{
  "activation": "squared_relu",
  "norm": "layernorm",
  "norm_eps": 1e-06,
  "positions": "rope",
  "rope_base": 1020.0,
  "qk_norm": true,
  "init": "normal",
  "init_std_qkv": 0.0252,
  "lr": 0.00636,
  "lr_head": 0.0108,
  "seq_len": 2048,
  "train_tokens": 96600000
}
Each number is 500 + 25 x the weight over its row's rms, rounded and kept within 0 to 999. Layers, rows and columns count from 0. Numbers have three digits each. The size before them is the row's rms in percent of the matrix's.

# v: layer 9 attention value, 96x96, rms 0.143, rows 34-70, columns 0-95
# o: layer 9 attention output (transposed), 96x96, rms 0.123, rows 34-70, columns 0-95
# q: layer 9 attention query, 96x96, rms 0.113, rows 64-95, columns 0-95
# k: layer 9 attention key, 96x96, rms 0.115, rows 64-95, columns 0-95
v34 107:525490496492507493507514502522512486518519532460492504541502455528551470517488497487477552516474492489514489474499516535512562507472470486474464502507503449505515486517488486521491450540440458441452471493478523499495506474489523495508479473499510512525507503485511513521507457503554481486
o34 109:526522453476516516498493494503505501508486490522504493484476516436470539484517502490530441496503533479487506520495516505483499497551457515511499443504525508494501504477476521516491475432520516477563504528511487461514480511574485509520527499521495485521473502518496508528441482504501530494
v35 096:466521463505465554485463493523495518485500496476504476478476486455502498527490514486472514496509497512482442535519554515527515491498501484512518502477491514510488517503528473522504550485495504479471507504529475496471460486507543449551465480501478537539512530558536478465494514520472514517
o35 109:554461496523541492509516511467459527483488475533445499486511506536501490468458509513484524525514513531514510465500496503504503505499521503474481449497503534474504493502546529479502491545504506513502524491497530477458524521511463465528553548489486478493526509439456493497459493497487519486
v36 116:517516517518532516512516488465491497476503509501480506474516496475507517487486519459491497501490516488462424517527511491525458526542510472477483533505533517452515480540490445502456518530472456483518510502473527508488492465514468531534503487462506517536541491493475518534542494494490533461
o36 117:491487498513531432487518504529529439470505484512479504525497478540503481489521509457486509486477531537489485484506524499499530505506475516488487496525497481494526559503537480497526498480507510499478483499521460480512494510519485536481520514581490509498466522466532476475427477494514499540
v37 103:463505512480507486453476502489465503493489523511495485549514522493482483523520521480493443478527479504495465503521454525504509545457476475541521510511530502499545507513524501514476496495560487512452500531474482495497514469493447461456482499531477501495508524527531500537492528531525532470
o37 100:545489530487508490498484506513490474522460531495485517496477455560464490525490496473524531536478507517502548512491530493485479489471519546481520507475479515510469440465501474472489480484508526444521519482544489529517485455505515537511530497470498505527483459467512545499514503518503526486
v38 096:536474473470535496458549464502523464501456507526476512493552492536439509496489532475521492545486518482489510477476528486497486505479482530500541521478496519493521481547519526489507477526499485495529480515480486484431475494479528505495463503522498492491466492498505522470447532485494503471
o38 100:467479504492463486520501512489490522488464469447530471500493485530487499512529492522464509522500537503477473486465446500522460432490503530455491507492515508484459498517522477514460541532527518487525513523500494535571522533539503509518511519462518497500479499521507480542501487484514509523
v39 100:506525463509514481507542521478456485482539481490500503514468445449533440520473480479497498501477491537439500504501494514522506476519493512502471489491531510475533494487507508520479501534524547506487485528499522471495467476468469484494508491541499534521554482523480491570519496483494496484
o39 101:528519537507461483479483514538505527497472469541494503485460524491479505552503549457501533505512505471508514551472514481488506521548503454484484498523488545502495490544520486507529524462479514480486499483509459507506464513525473466482526490510532505486447534456522504469476508491508490469
v40 101:481499512452509473514517519453483491500478503482522483519502499501540491499487505518494531462549484503456486523487498460544467508473576492480492536487504485510483510485525509535512567536516488485490503491460495531523505514474461524502482447512530479495470482502508481479467538504502456527
o40 103:517520472582477513488485459517513499492508505474493474473500537509500472473505504479489515529482516518510472476492455505490529526513511532480524475523498520516507482544458494502494542532507558509502509538520480473481462470490500487490453538480461508512470553484507531450512470505499483518
v41 099:535479507515497506486498514488498520523500510514537462464521527478469490480482433486486522496512514492492498501528552509483556494527464516483514501495506530534522537509512524547548511499499526502446497512474461485528505455487513479512480523467525532471457513468489459494468531471526511526
o41 109:478457519499525498506518514494492532502515524474488477506513499493531527503525552503510501502528487485536519500433460472516460489492445477498548493487511483535482476521476462462508561513538490480515499513489518496490509544494493506526510476517445494486519508531484557495498454502462501471
v42 120:516481454488527483519477519482499499570504535496517490510524532510511502488495449476507459517556495539471464531539484475506503496517496493486469510453467514455532491493516499504479456531528513456459539460514498516508512495471513513495487530484479521538506491458467502521525526487506475493
o42 132:458495534465519513491511467534486498477494461503490486478470496470545502496483487506542545490517514492519519507411505487511472498493511501518559520528536486480523493475498470493477470496522535498520498532548465504526449497487489514510523514549501514460528501479495497449495493501533494511
v43 098:545499545485523473494528482501537499481525473519494476467506494480493468506498492529527441473479484485475471442508525480481476515513523513527493507505465516502529480505490477512491501499482554485509463477503467555519502521497507503496550463466571483500514550503476539518484481497493480520
o43 106:475479483500470470502482511556509502485524469522513526540445484484473515486546470506467533510517489458466511512502475541515515525468481485489519506496513490539527520501474504486493514533529472481494512492497461486518500503523503528529443515528455570514533501485475489516489531468462482512
v44 108:490456529543498499487464489511519493487484499519530456498481533513494493468508495471530474467468548515496480429500512538510472488530511518507505495534461511479507475506538511487470492526504509517503529519494528478520504517439485502477517497528539534496517531520461464517514462537545465489
o44 108:507475487476493498511518487532492489538517518498528529475508496485486537502482465465479499518503495501502503564534471505494505480470508484539493503461534461484517499510508477490553549469524481511459456445510471473523476452519512515537510530517540525469504539472504513503524475471489527467
v45 105:508454500465478503479528527517492514530518460514485568509508517495489465490469495489506520537479496458539494457469507480471456527552484488518511527499492519518525483481468479485513520445504471534523548475517461515508487499492468511484523484456521502527502524479506475463504482523519487468
o45 100:459541495486522477487490483511489485506488521448483432476495488536505484493527478520533508474484527519484512516519482515515496455457473430501496494564511499539441530481486527526504524545476497525486496482485523488484515486481525518523482508503521530493492485526509532521514493481481548520
v46 107:516500531483491507517536516478527480498482453522512462477504481482491478483500514464486483509468449513522505502517424474480523550497525491477502475523535515539490507523533478467551524484469535502513464501506496509482553513511510505478524544482506525478488491485445479479484524544503474495
o46 108:484474540527482488492523500545432472547523509498491514547553495527472491515522513515494554488515478478502503467477507537482451495515532497498507488510471498495544519517424471498468508499493481488527538481495519501486515470498469480521472465520459499515494513550505482514499493488506482500
v47 097:493515503550540497546476504501526488484488520541471528557539496521548497538527527501493517538502457491457465515478484492488510510488536510519444486499497489503475515524523469490522519510462497500502527467508541498462485474513478494483502474554537491486509524520487515503479512474461542481
o47 099:512503483504472505479542509464469488532488513499481519483497480500531474466486562485453497491498485535532530509520512510498522469521490492519495525502512512526524527446514496523484482502476506484490476563494471517572485518538462504488441497480507470538453492494500515499451513475515513515
v48 099:482484449474520545506489492480485496475510494524465487513481487541526477497504501500510495500503403514514521543496501499501520445485466517492524477531506499528449506531496467508477478482486500513468520465456500492509509496553468484512478497532485506532524485496508536541482534530514530520
o48 098:523479500523523509511506518496500531530415506502446514516512506478460460484489501475521532501538517491501514450530525491479502503458467495512462529510505492531482494479541495507493488459494504475527529524549522517532513505550476500434497492496471512489523499506464503495519473477534512486
v49 107:511523539543498476490506518502484498489465547511441514472506494484490522495505476473524538512475516482499514475508511488487507442532500430507454554502477528497521528479478520518495520463494529498459503544505517502472477475529501542506514535484509494528517494528521491486528461522548482507
o49 107:444494507494500453531533536503506477490565477498528502531522485505482514484439512479474436487514509498535482538528488508497491520520516496457485500536494447504487496521497522489497487497453499506541539456538482501479510509496521507496515459526492488515488477500501529511497551475464529503
v50 111:504468487519450499494490555532482482479478453503569475519464508479490496490513531486553474519514492509514489493506460459488458487535474496482479469514492518513421509543518498483506470478490521489529511501511491495490523512507512535478485505450506512525466525520492455499485523485495524518
o50 105:504520566525500505479485537461497519517481549476474515489548511529503512463522506472472494504517478475524499477493511540510455474495525509496508488531514459518540506508461505522543514506464497517460493485485495554507478453515481503484480510519484468444533481530501520483489459527469506492
v51 106:449524485504494479515526508555447493496483535503504491521489539484438554468466486497508530545529503537515484497522474503526477483497507527494482498485508465451518485476518496530499557479476501542440499502513471499487509492508514478469498491493524511488523483498490484505510518513470535551
o51 104:524471540557515487497512531484521498540536514481459513508488478501519479504531467497481432471474501475493501495469527469492483527471556484502496525526493510543486489520532501441516485510507485529506509486509564500504469487494519509531504517471466476498498499473481474456493532546491486498
v52 094:490537474482493476510473483472511500521509491471500478520493495439498480529523505497574505511499469485514475460520532502497471512468524496487547462520513543476498470463542530501542508501514504492500490484504526486495545504477507483498486499460481457519494572493540472490495513552506520508
o52 101:527501502519540493492486511491488492433475506478495528509512511508447515497505514505464505494517471482483526533484485527487472496525543521540509503528492490522472506544458443470476467512479515506471455547491491480478533470489531508476497494475483513506563501491459541538511537514494506526
v53 110:533499489502493533528486511462489473445527504543515524476491516465496471504490527499505483438477458513502494516520480477456489472483471512526526540447534470535515505514495514514478490502476467533485509471522498497480494500465539534555484491520496516551516483448487485514508534515497521508
o53 100:489542497494536501488522532486484526538500480477471504497496475526521526485525495532471513539531534514506489464476529456502511515520489497498456553469416529468489520483498514509488529493522479523508510483489461508474479477508511515448504487515486528461469521475498482500502487550498481550
v54 102:452462523503496531493496531510438515492475507487493523487446499520482496487544497496511512519476519516543520529496542511478539501473524474533532494492520492492493506483550504475499464487521496512470470506492529506474504528551478501528500534491558497513512506507476444498531499446518545489
o54 103:471517477534512471486499517498521512505506462528476486507548513516530527523471510479470466489456508483506555449524522496536483488472509534548501476485513465496448513523491491555487517484536505494514506451522515503470506470516502463514515486496500479514545460505537495494506496509503492435
v55 101:497556524490501517507470499563521495516457453489510496497536509492502474522502508537516489501434479498472521507519517525483516488497484544520456486475521506510469438506463486483505555519506482497515472521494503469500469517498434501486470510495523469484535464509501506499499497483507501558
o55 104:468467464506457507514502477454490524494479498498489536486517517484509475487527545533468506483482509480506505516549511485485506512545489496494496498491490552540509496507487510513508448490479480429535481493533544525506501479470573465536498500519509520499512506465533487503488464470484519525
v56 097:528498518469462508484528526483510487500508489529510516512529565480470472508492534539513501453515488500465500497511526492477513556527535499515481461521494458499505516538504487458507474452465517487466520517493490455486507486507492473536496492519453495473492459531512501516544470529499543531
o56 098:472491497545532488543519501511494510489527530494473550485483437472470508538458505454505508482486477518509495488511507491539538466518461475478506517515488550504510522460481521517491494498500449522542473490521534554487510508506434498479494497501506501469513497516480505520496488480518537464
v57 100:506485488506508522498524480556512477492546486513478530528460481524465539498498520508543475479510471490456482501494543450439447513511519495496475495482478481467464477486504507503490528471468538503453537492485510515494501508453507528509504519527489471467457508483497495503477545473523491489
o57 103:506518558547492491512501503483481508482506511484514520513508490469524479475484466484519493493507531468513490521494451471573518489497517466511476575476501502534502515503462507510516501534499458502529508511487486453519474475484480533429460495475525502537509475496505507503480487525494544511
v58 106:527522506496504535515449488507494507493522505484514486497484493471473465482458514516452477528516457502506496470473527519476497527518502458504467512468497457464535507573498539503505455495501498526530494519471501494506518529557509455478541522505480504518507472498534485533508526475481462474
o58 104:496523490474497495498458519501497488498512508539524480516513486474509474518490496491538513489473487522532513472479473504494463508528443468498508504485460574500447525506445479479558540501477522478543513479501492531538486517506510513506497526514521446492513512472446471510504524521524503522
v59 109:477496495534486468487474490495490476512499485523432515506514477493491506494473508487494541487481525501443505541516489470487503525472465524499515521518487477498473486482497504501468514544547455495487529474501499492469511468466502404505505493500499496505498532563474497505540540473474503521
o59 100:508507502511518543466522525484511502494479519513493491465478514539501519529526470503455518523516459521514516502499504449535482490507473539456480534505494526509527506491518548480512519494465495500467468530556510505495461522510494510497503442451493469541473459459508483538478499494483532477
v60 107:527498498522498497490520524510520501561522505485529486486496563513531491494515463485518505526491475527444503532475488528467430498493476506490465523478506466511486484483475503471517511483532495521489499531479489483530515522535520485507495546506451539500560523529515512500488552529507514479
o60 104:553485514475537528551504483529480473457467521471538484490516465464505498509521540497472485500510520477542465458495505494519496520502522511533531522509487500559496514474526512488503504505495521467497531494523512515489463495474486493472490471532578481492466476474502483493522498502474465464
v61 098:519496475486543535460524535487470481502458460487511476521518497480521501470449519469497515494499568457551463462530494517475477523507513523491522532438547523520490484491499528484536482525486548488518510504525507493537495503495522477490467484516473511518481511501500520500514482501460502509
o61 105:522494516511488495530512520520485486484512495478495482442460516501522477531539519518537497549503478536445485500433504503464482535527493471489455479537479455474520504478491501523480550503514507499489488510452475511477494459509535488544484489509549496499513512473491527514508494519538517504
v62 104:502502497493455478526518472503517525514468497508524504473504483531546523524512493480487515481494472468481516454512545520486544523445475488514460517539469524465514498461491499463459536487498535544520495516483456524504464526519543483515528482516519515540510498507503461503460515493462513501
o62 105:491492467495498554462474483523496518519501485508498506515537511486461457476525486460467472528518509513458522471502418522502495504497535477491532494444494522494481472508571504514519515548488456501493497466561507511494516544503520477511479498510500500507476499512497532513517495491516497520
v63 097:451456521473514542539550492505489477513472489497483481522475527500471528505533508499469478543497479488469508528534509524500489472491502481470498508479511500501475503450558505522495512528522515497492535465492487524554497508460510453459503500499489483443537462514514508466490518464495487523
o63 099:530453486529432497483471518528488543508522494468502480483532510474480493496509461536524522477492482525514532513459456451514496521452532500481507494535475522494489482524529492523482466518486517496505498518526547468483479455523500510475495499512529462542503530498502506517555486525494475498
q64 080:474489536477484505498494463488524514472505544526473551531483533450444489466491522512507467470535519502479510508507480497491498526502503504487513479512493541497500467536491484511475533526482460557466508554478508496484511441503508521492518547522504486497491518528496499503489544445506494470
k64 060:491542466476497459521486511514542505458507474489493495491489517485502536494494498515519505476500515534523547434508505459509500554536517500527505461538505494533519510487467465481499514500515504509513508489503489507440509483490556490494460473486499506506520454467552467463466512468515486517
q65 087:518493512458548481527478524507493548488482484535481522480491516472496493512533499494476501504473498492527497454453502476547528515516471478513498513518496554498501508477516531499523499487545493465516550480497487563530496506499500491472504455547499468472471460519516488495515469471488445480
k65 066:508472529459506503495517482476499435515477502517496540505486530525484494529502471508488477508503531510497538529552492513481562516514500541497502478470545501523521519493489541483478491497488534466478521499471456508454506531464487481473463561500494512464540513515505499471532482484519526500
q66 092:501540510473509550546492524479464501472477484483498520534464498464526480455477494508537522497486501473492485477513482485487512467521532510496517494453493480483513459490524459526519493510505477523465490537507541536543511478489509515510566490491509456505506539497539499507454458508471520503
k66 073:509484449482489477506471478502497536496500483499537460516493419495529454522522525543543532486521487511504492481447522516497447500496510512485520546484462510511477487540510497516508546475508487497514493487505528522473498466475496508515552528500500485482510517495511523564488531519519505505
q67 109:453472485532482520509538495509514490540467523483519531491469548498476504496509497476519509520513481495506469520499537511468476558544482545487473498503523494532533507460477507490496473502490490464521470502519473498515524500497512470471568445542522471453488514479525528509509489519506523523
k67 084:471526530523518459508528464545509546498453496486492482523485542530545488519512506508509487527487483545494515508504535452483473561506490530540510501520522501526510503510471470502505478551490508490481485502518518505472563511463522545513495530492519489499534510519509470541529515507532495512
q68 117:481510527480513459491469455535524558447481466475515532476487534491453508556489515512484494487503503495516502535478515491520476460541492523526509492512548503497519464489560496471528472560470506530520503541490503485490488480490537494529489494478492500521485486522495508522505485491535479501
k68 105:513522537501483517471484492474453573482530483488489476518483451487491487514532503542468532477507526510500499476454467507479469479469504466498515519479471483485515493542499500488504498521436497516525478462497520529544486464487492500475554511502505471502496540474478541516498474516508474493
q69 116:525525497489523569526516540468484448490509506543492484524514479511545511447528510516545517507468481505486500477514484529508546531468513460477503527518462507491493529513458514518488519454519494468470482496494527495521526494475486501478527498536495506469504523470522456494512511504457534507
k69 105:478482482494509485490520488518532430487499499543523469475520511516529544451474520477500495512518490486486499500572545505515530523542499534487472490502498519480498514488475486492477489479545515524482501530512517501467526527526493516515510473496521528530530507516566492436499500488507539521
q70 092:540498485509521520498547484496497484538491434520536469497512485508452505540507487513485496472476511513484521474481481508547493463479521528523494478522549481509529549469508487519501487521521501455502529505496480431539511483490486468523500485509512514467479551504477479465492516454509518506
k70 119:532553505517522490469479472515484486480514461545501499501528476557471524524542500487516490497496517534470552473511461512497522506489519518513514506464527429496492509525477513525520513518520478491515515485525490424520534451510452509500491508528496474520495517476487468523505480492512515491
q71 117:509501522442505542515522530438511502508464540467495532525461510495516537485508503499487466490511509498475483483529456538514543509524509475494520516488497490495460487495492492461536530509465490498474501505503540504496538492469505509478531547532473511448524500464543484525516526487468529516
k71 113:470477494468482520539507555499543495511518504493492519532453493496526448501481474481487470494499519485493485505480467488471490483548506457463495509528499483541435498497456501527464471508516478487516518528504498523520490544502533507500500494529549494492536489500522485447512542495466516529
q72 073:462513528515510514552480479475510530455506525506524516489496493527530533470519509534492510536535491501527525515522503473451504478513508500522463436488474515476541463535484519492510537490510518522512480554502491479533486536516531514491535497480490504496477547502482481493546510543530484526
k72 077:496507520451479538448509524512487498481533499497488508521501493526530495496475463473497458480485516483471481532523486507477479432498447519455499498484462536449525498465446498469523509493505482463486485525500471504533456503467531508513497498497449483501520530537470510515509506504489522502
q73 087:484485487505539508538488496476500528487523520454509543526476518474509488474512515501488514519478474469492510522493528454460464466506496524496490500498433489471477478552492498505495503482483466512523527512485539558518529480472542525502530542530498504520530521463516469445512475483521511498
k73 088:509503485491489474470498551486526501522500497517546510501487434485488466519492518451468521490472512486484478537459477472502504499474517507501478483502496476475522491468474503451497538481498484506571482468506493486534467464495500475481560539514491500424506511509484528517514495513483509498
q74 115:515537518533478529455518503491506427510512496495478457522534498512513457512514477468511474550478526485437535530528452514493503574489531496476500510488484496494503524524483484486485518511515486487473488457501481457471500489504499526494483528480534507525529538481503514504488521500515500532
k74 105:491463532508519505470529471538520466455473496488511528490502533521524541441454480465495466529520506505493529505541513536493519463536478539499471503522516512454504480508524529531502473496523533500449510515531499501472492519520528471508465470481512498489501505514534493486522545515484523529
q75 118:528522505521503528485538560474545451508498523503495494521508450516533497472478470467503480518474516514474517497548459501492508528489527514463489503496453454453487498480487506493469531488505509493503469477505490477474503473513510525506520528523510500514521515443519478472517530525480565522
k75 101:474476505518517492472548498549530426504493541504493527492514562478522514482481478476499513547503482469462501507520522515491515510549509516471456471542522510476482500486518525543491479489549499496491495534518462470470515531479528508516473467470509504519495497508509489499517552510496511516
q76 077:476483517491484506458523523498473519528487536482508524485518469480501545495498519511489524473554480486535496473471507521501459473475501546554476518498525489510520485500493497490502454515511542478508487543506457540505550513513495469510509459465514462528468468493507507495464482461484465461
k76 089:459519541462493478440457483537526501496454508513478497464518501496470473478499474498471470484508485520476490492529531527507467540521472516499497490513508425491489487503471482540496479475499539516481496492520500475475528519503519475514506502453513482511520529498523507498548532491523474556
q77 081:526483511463535468517499494497537513501488486513458483536480525512507489487518487490520461491456493474504475457512487508470520535461477514479486448533477503478490558517501527538514508461504476512501507486524521446525458488489499499495509524519510532430524515514512455494512539546493520489
k77 099:514470421486528516548506494480501524474483465483540517518452508492465485549463506459516510511514506497498509506467469519482513484514507506509517542489469508531516500479476484483490539473522453459485497515466519512527473506497497522523475520513532539474503456524500477454515522473493533517
q78 129:511455504540516556515527492482468498507494528467507491458535505503509543493500537468512482489477521478490494472484534505487514531460491489460508480511463514491496527499441521512544511517542489472502489497539468528486511528479475489461549497527476476453498523461494543509488503505472530481
k78 121:494471475509533513547519486475493512519520542527493510444518534511466490507483471495491446516450464465497478537489513477497505465525509485479492464535508527491483484464513499485516492486573516469472524503536479493490517557519509495496447493468467524468489516511483511512480477479508507481
q79 110:524482501486579510493533484507517519525472521481533505516478492502454500513517502473495496509491524531495504518445484481478460521513468524516459489510522517486512550491462505496508493497477508490533499492499441443514484482520549520463515535484487453494513481512485484544498505539508465459
k79 112:525530544483537527510518484506502502513483513509520517481482495457449480484494476514500500513511505514505516530473488503528531529521489486521541500522466526506483570486514448441511509527475535453501506538473458471524481499495513499499522492522524505496517518528453472537504547471535479508
q80 107:502493514466474532518470554498537533492494506504487470509557509472525479519555501512477530474498525501499476466477469497505503524517496421558520494542516532498454536478475501488524486514522495482494496542516472497465501484503473502511507495467530469522465492510493517506515481485462467493
k80 110:464558466496493526501488520497571493501486530481476486488491508488529506541504487526509485491459484463504526500499504513509499475536536473530517487498480520482529510457482479478519502489567487476506558469488480475491466469511509541526448500448528478510504475510504516535510518503467507507
q81 113:496497493542511477473505526530478477514495473489477500510527436471507516499528489487471470494500537461478547499515478515533507456517502486515505470465465466534451532511522498523479513505516549484501490514485500515494529564551520494489492520487535472545527530507458507492475479493477504473
k81 107:499521499525543458460500474545516491508479487450472518516517527482498549510538496472459464468488526495520542508546495497530508479533499506492490504474529484496492514500478522499511486497518528511514501458546482556530525542529494496525472501503473518558500499489504481519470487551488475521
q82 103:523464492523494512478487518478492491497492438470504533536497492507544507519520494481477545489485513489488506480533515522490497508479471547464496454490543470469493508515519545516508492488536485571542460483546495495464517431491503496514528525518508519496488501501504503499513536539528519492
k82 121:555505470537500517504509541521511487512489487481524530531494552534540517479522505471456542519498524500502453474521499483513497512453519509476511478528519503467552509508498500495487536499548487524494468480513519485502504437510552515489505536515448525494504515539521524508489515505513540503
q83 116:492502446446542453494500511530517458474482501510501453453471538501523508538448482477510466516504527507474503538503518482492526492502541493508472484482495430473482489506531483482502489489507511491519515521484447474520529495482499521505497488491493517493502532518539545463509483484539485486
k83 106:484513506455520486503477476529477504513483482525466453454493458506550478546499493475496513555524514525491501485516514522548508496496522499512517507522491431507488464474554514514508484477478515558505464528510483519484522507529516467500462487513495474545492496517492474494478504541524489521
q84 084:531497498525541542457547539513499522484466510452523465464444475526531472521497497501483515484491496477486514517468522514485473526487527474464516551468454504500460513546517480499498511506478462492479517506478530533485522489545526518500545496495506485483510537483491524517508477497484486526
k84 082:481492474538539519489520536469499499536512475486460503485496516502489506471473459446460501448476484489539485546498477467456513448523497511476507499525495561512512467488546511493481509499491473497503489532549473493483522534521531498493508474489488480481474471546472497498474477495482510520
q85 108:470505522492452504502499455520528499416493507502485498502509514491485470485474508466531474508531490483480475481539465483529523453511513501500535475498464509469539527479522490457500518527487496515493467479521484509445551481519500501530492543528542545465502495530499479486510483486513496515
k85 091:489530550479445459438506523512527513495484544514497485514472492545504465482466462473542483479510534504477456511497559464518496501482502519492448496492472499483489498515511518510506486508528509494493510437516523470505486503497511507502468506493510521461551524507490542479527490488482524513
q86 127:466517524481514486474483524499484523498525555518497446527496516457477492509516506476511462486512461484536544523519496553503537500516480519470493491533538471481508522531506459477500524511510503475477460450503477424506497482504501519535499477503482484509518486465491553515493529492503481517
k86 102:454501505473483470467498509523492535509467500425481463537503489525483520513552530505516474504551456482490571471540493507493475510521527501453512527491486499511527502465498488529476466500506506473484505463491491446538505481507513505500523472506486513533497505501496494501460494490503454497
q87 117:498500514516494474500475458500491474497454502487498459496456506472482478473506499470441509441503517516509449532495475541495511530506495476515515492543514471566471525505493481501498464510487493516509507561481452493537472495520526543508514487542494483532476524485537474487518509480510492511
k87 121:507518508494492542476495506508491456467531490520468461534498495508498516498499488482458508430489488529451443492521490500474507484473475493534518480489511488453523549475491519507561495508477508488526512505493468492511498499479497525484543475493529464543475532431535503502508512512508520508
q88 114:528468513549488459504508496489529513494486527516497528494479502472490496548497487512487433513490533497480505488517516429492480528457505482495454463508479539482493450500483533503533488517494482493522489530464557482499476470540485481509530523488483529497495518509515478509507515569505502507
k88 111:553476527551517522455478506486469507488514477525516505473504480508496536519526499465491465493550457544503494495513499492513522515504488493532455525517489508501492447499517506493509502476468489519528505525497574502543460455492456484471506493489504479513476486458480504457509514542506494517
q89 106:520496479516523437526536465510465503462551496492514522527508508487537513524499538499496450501462523456488481482524476536562490445500466477518517492485513492475470509472488528493526492498489523464472510518520531474490485467488513507472517474502497543522499445499504509525537517506484507496
k89 115:560468505538491450482536469520491514486548513480530470557463483503545464518515502486515518467476478510487509482520473507574496513492536476478497532474484474461497536519492503493502482483527506486507522512479545470515469458521492506496510509483522513506539506484497524474535518515494502521
q90 125:492493501519495492485519505477455506512448471502468470465507483482520468481497512487484512529518501543537485509481523508499526478517475495471460535502476498493521497518519500540494494458515481454479503500505455559462535524499498516537449551524502488480503544484497469506483512502568531519
k90 116:491518565502461492444504507531456479489465499523484473496484505487538502514503505505513512481455507539516540485502558464464507514504480471469488531516527491521485496491510487508520486518499514472515534534581472521506535509497482512448513546509509474500485505504481496525453483505505496477
q91 113:518467518538512525557525553444491521519540488494485499494479496545503503484525498464484492510502520525507433523531474488513495514452503459490492524501473519475499521496552527479511491525475490512511468475495524471456499498476483474472513452483458505540489500519489493488495513499449510505
k91 102:530558522523469523551497527485528498496451482475523536533495524481502516515548480508488520485510540509485523506525480479523508536515503491512520541496479453542513492503515487501496500547502499517495518505498560500464541524536485507480479502512519476533479522487492479468509453473445490525
q92 103:511453499485519486497503467502440504488487521517524495470528476530476520501552481490500524495551513442501463453500510501547491460532514514512481524525534523492540477552496528493491541502467507521518514505531504459481499484459521511482553462481512538495497498534516501494518490494512492481
k92 094:453505489477529479507482488493458520525542510470513503498485527475460456498509505509510496465511511479505496503480526482541486502476462494528533536519515471513481498510458512503470517489501501515432530526473490487473506487490518476516495487486528520500567515577507447477539491492526475486
q93 118:524530529510459499481538521511520518541523500479516517493531463497496485458478485509460433520492496505499433509517503521548508515512512513462519499516476500500431533516514528501513487483488465535484495496524564516522530549508527526498477529509497478536478511491500473494511509504498477527
k93 117:483487487507488513499551510469521525524501497450530501493499513503487481500481474505449459537476517506502490501553491555501558518529486534457500508514519500487472501516531503509484506513507460517466483515530504529489489538495513501491462558481522522463538492462475516487539505492527504560
q94 122:501485516517486510480482469486509544448453493507498491562499547468469496539518535463525517528521452504482510476473490508515509464468515508506515490513488544510455464515521516471490468540479492469534453491525501509516516501460466487496498500512493505496483483448481525505486492526468522537
k94 103:504504504514510486478472541483572573479467515510482534501559513493477524525498544488486493487526508495470478522456504468509497505492510479535500495535501515550525484491494482483485487543520504495475506496513499551514512554506512484490492467487505476501530496431519475502497492494478520457
q95 120:507509493499547466493501520482492472487494492457499499545502488487464540528497513512512522467488493530492560503514488474531519486510544523495465515494467578496513549514481475501490518487515477495519460507481482437503541588500501498488503518512481506490485501521507514526472475510512506479
k95 121:473505450517567488487516500526492478504493461472518491514465519496468503516476514452480498521494537515475536526491473485478520511518460523459475525457489499509472530512477497447474512485537501475475471527497467476490482563485501524496498490487463493544533528502496510522483549497524508498
v64 100:471510486509501468468459517497469509508486554531529556508479497517506546517528530510532516503501535526551500529521469542523510532480478505508491457499464480497488495580497501523498485482544467489472461476520528489497490512485508477472491478518514493526487537482470493506536536480503498496
o64 098:512467531501496508504510510473524530510484497480531489484517504465498448481479505533484519504536541503451468493511482455480517493508475484491485521461510492540521498488486483492492508543495511505547489504486495463496525457548471533533464519502498548468546478492512498497446490512498576511
v65 100:481530513571507499491473473477480493455471479535538484489495501485504501540469504499475487454515484477470523510484520470530501510494550478546493511487462497473481512504511543436513499524457516455500474500499496466487500496511524550469487518512527497529467542486463509505509481502477479495
o65 099:515491498498513503519499498505507490527539561523491527484468482483491500475517483550490523510477506485500496465521471529503519451459536463477462475517519528529511497516447529514490484536516477538517469505488502537516458509513503461493504526511527495466505427536491533514449497474489503488
v66 102:510496515474497472491496468516504500473534540508509507530472509524507502504518448507532459518496527456456506511506525506490492512481499532471466465506470521505488539452470483551512530500464483454483559488517500535510493486543532558477501517507501500463536489449474497505486493487515481519
o66 109:495516472504507532491508493506502453534489479513541523477461514511502480460469483500443529506490545557498526495493502485510486489468543487523501472451516514476529447514457499496529506486527529530510514501486525466477527526443524489510500528503473493537478526507536481487493501492530515451
v67 110:500470476496497492454543550499497498503469453553503503512496483471503515502546567508489511522476498502493510540526507476534502490474488471540536551483497512517509485494499482550504513482446506501513561465505499480487490524448505512483491497476500509485473481501475518470523486536536522518
o67 106:501513513470509454537480470511513503477509475432546487526536493525491534519469513516499506496528543488519516452489498553471506470513493498484489434477486498536464509491469510491533516473518525453508485514473516550505490503515523520516487510501499472463491558507476523515480474486511491518
v68 108:489479483450496511534458505453507507473449520470500505511473511491531502457535478530527500543456515478514466467529550530477525482494513508548502441548501523511465520481503502553504526498503522484513508479472474495507475472509519501501514552488496515506490519496486500497456487482489472491
o68 097:516524515552477487511537481548529493513531474524477517517477474492502505497480477465445505479519505526522522510467499462523489466493490488432482565429471500468536498496543509498483496485500496492502494518514517476500473556509536495511519500497464485504472492537516508502480492518505533511
v69 101:469503486478534495518527548473451508514519477516531539493474511441476522486479495535490520511566451527509499476496508496473490483487492481510482511454503492503467480446489504492554516502475500502498546501504494467512519514500457475499508468480473480521481487494485462453515527514506490549
o69 102:512535456490464473498469473514496523486489493493509469469509473552539464543530503467514501542501533500513531504511447529491517521492523504494503496512479516476511538472449503504456524498527523503458472514501511508482458494501532497555470500505541496483517530514499474524503468471504444517
v70 107:526482529491525450471522542512443486492449495507490519502573473516494489520490497515531465492498501469511510525488471498553513534470496501516465452469481484505465507486528537510494512490474510506489454501512525497483518519512523499498496457462482506527485473465445512479520524523526494484
o70 101:491519515478538518505504459511484465544525510470523478524455514472486493478505478480509564504500537476500479498507509520467505504493463442528463539506511514534515506478482467516470492483512505540533499499433507495484524490475488546482477511540525494453515500500536517514532514512480465509